config.toml
norm_place = "pre"
tie_word_embeddings = false
parallel_block = false
init_std_down = 0.00597
lr_head = 0.00378
schedule = "wsd"
final_lr_fraction = 0.0
batch_tokens = 16384
doc_mask = true
max_steps = 5655
Each number is 128 + 32 x the weight over its row's rms, rounded and kept within 0 to 255. Layers, rows and columns count from 0. Numbers have three digits each. The size before them is the row's rms in percent of the matrix's.

# layer 6 attention query, 192x192, rms 0.052, rows 145-191, columns 96-191
098:185176177174123131058071114108138093148114132146140095106148095138126093043131133106116137145102182116112109144112159174163148102146175150110080102178130171145173126144080112114071178144149121094116122187118126157183171139084066141094143143128123124075049176165182106059109147130116099130
103:137118074139120099231153078141186145094180165130169133133139120117123127117131040130145175131081090172128149144075118117193163110125110134113095160152119097157072174123196075075132112156154117098138179095134151124109102092120135145139091088154185117120139088157121115138130120112152140112
111:095149163108141205124147133142144121153094176077091158157175163082131059121158170130143103146111176170134084072069146232126136093137100047132148173119132118146075087116105116140149157097085072196133126118156137093168114142138129160117115116184138160109088079154115119125112133167155141151
111:167172108095151107116145096138159121106118063100143164050115135129126098126121098166127176172100123132125079120059209164139154122132104144117080099159116121122144095135158103147123126115075129136099121188150140185097199136102105142100083162077182152101177103123118093107093100110150104155
105:105130122075138081176161149130117166089130179151138112079130113219103111055139136121136112137209138134167105145129121143159143177176087145155136155157055117112145105162114102050135097127149098165111166134181133148126134120149171138093055123133071122146143184125142147124120150197148121101
109:098141131159126107114123106113122157107166188100051132096152208150090169165077143113141111172182122153111089145137128102160107150173134104139177115182194103110150090145133209172170168102188119111140158154171142147129106168200141104171102091105169115170142100126097098135132139125121059090
097:081081172078132136093093088192106148117185092101110088166124125111108097186138107147129168073146167120138168133171092122111136088121149125077157097114127094081104133145171096140114125145146094115103127112184166180130135099092136098125091094086062181181080114078121174132082109087138045160
106:159130167135085149125126126118166163145115129144130087092105134150183103109132087084159184115142134196112094129100140070101134116116109106108123182075074151202128174180075161149127121184127120108098095106101135191145115063088173129133119169153133165152114073134139158140135109058138111106
104:131089095106105076128091131112115187160103091107141092151151124134173150143109113135136148185098122103107119116087078131156102124073098099077123086091136164099119153100079055133133144127115117161177130125145077109124138096124160098145125059173140120122158082169130160184068178173082091135
101:110168091103207113125057129098141073099137046151188118117096213174119140128146111049161109161186168121120071188086133142115154125127092119106097100174100066134075118096131151109127138112150116118164078141197126124132104124089097115103124115086175140081123124136096132156148147136089126160
108:065074093121161096092110114221154141122072129143136142164131158077138077160154130160170105088129203104124142082119105130141037116131044115139160149146151133131142089181199064122130124132153117134174138154137138132108118096175131123107112152110112128099173152123143122131157136162062109144
101:153098095104122126149128157102106117131198191146149141152158153062141118150155113105103125103101135143111084154158176084155131125119158102165155112176099142066117109114089128152128115125158103169098138100193153133069126061135149096129174096105135095142116097154180110142113151121155095132
118:084130094129096067079072096122114169101119123103129097121171151100119110165085092095157081162140125218136124128173128141092069088127127079106129120105075111168102130065217128118183127121106145130128137138175166096106088132138116127125092177083101148171131168128164098125086078170072127148
113:124150150175139121089182193082133135134114144129171118141135133123144153109140156100103177136152126105114140075165105195125145104152164101109192048096162157189126117109151157170151174095123131145138095180198117072131118097135135098148114095066122220084051097132110092132128124080117113132
098:134109167105101167180097075140122115105185106178147137111133118106125056159112137168116166137125171124104151129158162089100181096119102113149099116153114085124089201118117113097161093163099165155117147100101120138187149162191142101132142222123126079100205133094146122129134071173147145138
086:096163161145112136153175087069074121116152133145186105177178083105140129140110072163141124183069117099130132125149076126122151113124137113105091127148079161164134084134078124158084093132050159106165093116094164142107148220145044162118140178119143083129109154152126162183102123157159138139
085:224162120144112143156157102125136154143139145122174103151139133115179156073145160138121088114138144085125146143087133133137071111098096140140205155076161020150149170113079153110133178121126132154147123147064127160099175124155161094122114124074134093105147126121157120120145094120184105156
087:129160131102151205158113181132112119132141119127128134093171184135140100111113087123157122140127128149106053177140058105159125155105119143118184049106091153138143129131121133195100108137164163030138110197125114169151078155136170159136209073157173155090143157125144101128132154134114098104
095:138175136124093149101150118177153091131154132097114214099125060105140139147126168120129143170140135112090106105067096144130134135079112122142101119039132136213129175113149147123168170117097080137138150141088139142139155148135128113145158096091128166106071101140125131108119104136169086140
095:132102130146103165067115111127166216141074137105134125196135162169138175112113126134053132087123161103114156083125123108126129117140117141155136110133162089124149119081124063117142149158138183214108104080098115152138129152145112120150188140107114107109075191094089132089107182130116084132
091:110143157172148111128081172149159127126139150130168134089119063133162154161172156111169071092119105095149134177140088147139147131129164188157131195088191119106105076152126094144138160065183161109083092128114109174139123146143108174076106169161149144171125135080171107130138143052123183110
083:120116050127119116113095109101136127106095125123172139114116173126087155108119077147113048134145181153108169134084144147141086083137140100179133089157091072139203066102119110167128147084141138094138158098122122145126104112081114144177125153116137104162132079074134133097157143146170128087
092:140189123113109143151076130204107131174120125177119131142138111167151169132109138146157124119133154094103142145130129067151108101170123080126100122119138164116111157118200193120089134113109120180119134123148121044153201058128083138179137145093100137123097153126160144150086115120165143226
090:097091067165163149171114155130128044141118119093132076079140140130161139101106089098075147104155153131077104126130117176115161156129076131176138125121144101125203125155135132084147143138129139141162179190186076135131138175099121150150130143109138136139143044112135158132081099117124111037
104:134154121188165123154130144106099170173175134153097105088139131130164166178176082136076102092167124067124109136133062122184087125128133100098166189128120146116171180169061147131164047148139137158149113098118094132135060109110107141077124104126119100122099155055179122171145128126110157105
091:117103118172152128115101070139086152151095083141129147090101142114100115155128151095135107187130179125096128079148089123115170094073195088071101114094074080095170092136135147093113104114100161152133164096064072150143149170144034104133121116100113125143110084158085129178118167109067151196
093:110097071121123088100142156119118175160135106170100096110125144130127147077158166165173126075103157096077149136156139146132150121120112150048096120132132106115173125100143104110125150148126120143117104155088059133129158151211085148167138142113159167160095084149112126051082162128117106160
102:152143069116116132143158164119114165158114099044115038159144116123156124154145118090126119112183133162124118113143140072149143122115133142190127148186161133155131149105133096114100131104123139163171187125129131146148127168140130121102153174139132055094159124072131154155134086119082158173
107:104083098131113139082087081132099107117112117073107167154157090121104108106185103154172145061126129181168106111134177140128117088187187200111162115117132117096099151139093150140119120185180128183109164167133102097115132055109163184169084166165080112139109118125144156126099113147151152151
105:119085092049108123118171157101152141165102115135169153175111196065182142106069081112117138092141152133131151103151062101152102203096109109136171146102093140110088160117103145131112137106119102146163107106139151200114124160118178137108138077089114108124113153094134134025157119161134120172
108:123142132153154127066139141127138129122132082117183156105115073081126158124127125133150161082123174096166114114116146152095139197144163140151112112163124148090111051172103101164145115147159153147121100134113107137108077180111157175070125122196149144120089119122093140117079121134135164124
094:115151141089100150143130131118140091160152130132117102100116069129100122169142109162140101154159111196114143130149101167112072147109175158191169085085100194149151138110119194105158137085105165158162071179136091136185191117162109188146091176149196103183188150168153172151120142135147125184
111:114106152109123114132110076148143135120103152149139149147114123099093186095119128181085099149123140134129116081133105141147164138175095153138136156111145120151155104132113159128161106074163089107107118131158062107109131122092119110123109128167182150106166119130132147136106138140081120129
109:095150177151130074137148080133144146137139100148097224151107108122131155144147126157151152070138128124079076155105097178134140133138160140126164155107153101119085092111109126176143147106086139145144214181133129189129155137202169104106130082158127122169146126130153120130169156121119076156
102:117181079109089098090117102050056146172172153128137144148142146075170137124108165141160149159109156130106114059121054089135161152094144106089179140103097163092084136160155137128114125160128128144104117165125178099150135140160152160167120150154135120165092086117104149102084160141137161140
109:042127141153122144090124074170153118105122144161126084160101107119138108136103113082145131177195107148164107092136083096144154114151128160108127141114099103136211194146172124126101147159210111139172121079110104087113150060149188092146131164188109183147144140123097097143157098154138064158
103:126101139104130101079102085077145135080171143098128140119125111116093175116139106161148151148140124104096116114151134107144104132139105193071126111146102071109105073126110167102138094125206146154095187065111127144055092086112134100134074116163108166144127080157112145036126135150110175150
112:125151102092141119138129131078133132074165095126117094145101122144100111119192152147200100178191116145157098152154107138117152137151080120142175086144177153119126140119098136110094068147137167149101201083126096124175145060103143077149151089156132112175177140162169141097093148137184143100
107:162131147092102141187091104116218150141114166149100104095087139107159122086084124152132088130206162124107155200136119063148160142128137177111166105134121120109169135158111079143101113143121109158122101129118139110184136115127167186113150160145148127152118130116115142128177104169144172054
110:119147085130145094105080123182138128122119146157161078124001139077117093137161172131149103127114093113147108119038119109060101079138117204104170202157134131107153130100115155120127118145140119164102092189083140109137115125100106115126074116099108132114121135108145117169171060155100074134
124:107137071089166154131100156160130147130185113088112099077161146044158160141139111097107156097138165103098161162121160134093108130085166151197103136127123148107097122118148103142167153141140081111199108102129119154047083094157130129094106134162155153122182147145191175112072110147082124142
112:151069051104161078127155143147104207133086116129143090071115088103122149170111158140178113163060150111121111168083128100100050128140165099142121127142133092155168107137107171124166132141078136145119084101127078136128123077141128172075134085109086190195088130086118125114131152117144094107
104:190152156158108191176109110118140133089113111082098115103134137176065153143169111108116116170113070093158140138138127076161147146122073105163148117120147111153129183108173150174073071093109112157037135170157175144148156101203173117099106162145086131079103136116140080103165159084083090100
098:137059109039142047139145093090107137116145250134124168159150127131095129172139184148149111125093119101118168125150139082131155092100125119142171141123140154036095095122083129129123109071157177186129110147115163146150144104090134103097115102169149112142126116101126078131140140058154116151
107:145125116137148173191122125147132127127097091118157133130115113182107136118110118117034086135144110173117178061120152116126100106071142080162153126146160156115181123111115110171095110126088100142142127151130204106178110145150133158097146126149182131116067095171123175091091118148086106145
107:139045087110109155105079128163081160150081131124109169103139092113181089134099116136096170176083206183109136157112087071106134153081134117147148106155136174141126118129132164097111126080081184111123169109136136138130122182168068159133189134075111144104155112106121107161154101155150138161
102:126139099128227136138121176097102042122098085094194150171159117165183168166131106146165176103165137111098157144108053131149122119102177118152145119066096112129189146157180123119114139139121136155074150173122132126088114139202090077091132071147090111181126169164132201079099133121080135115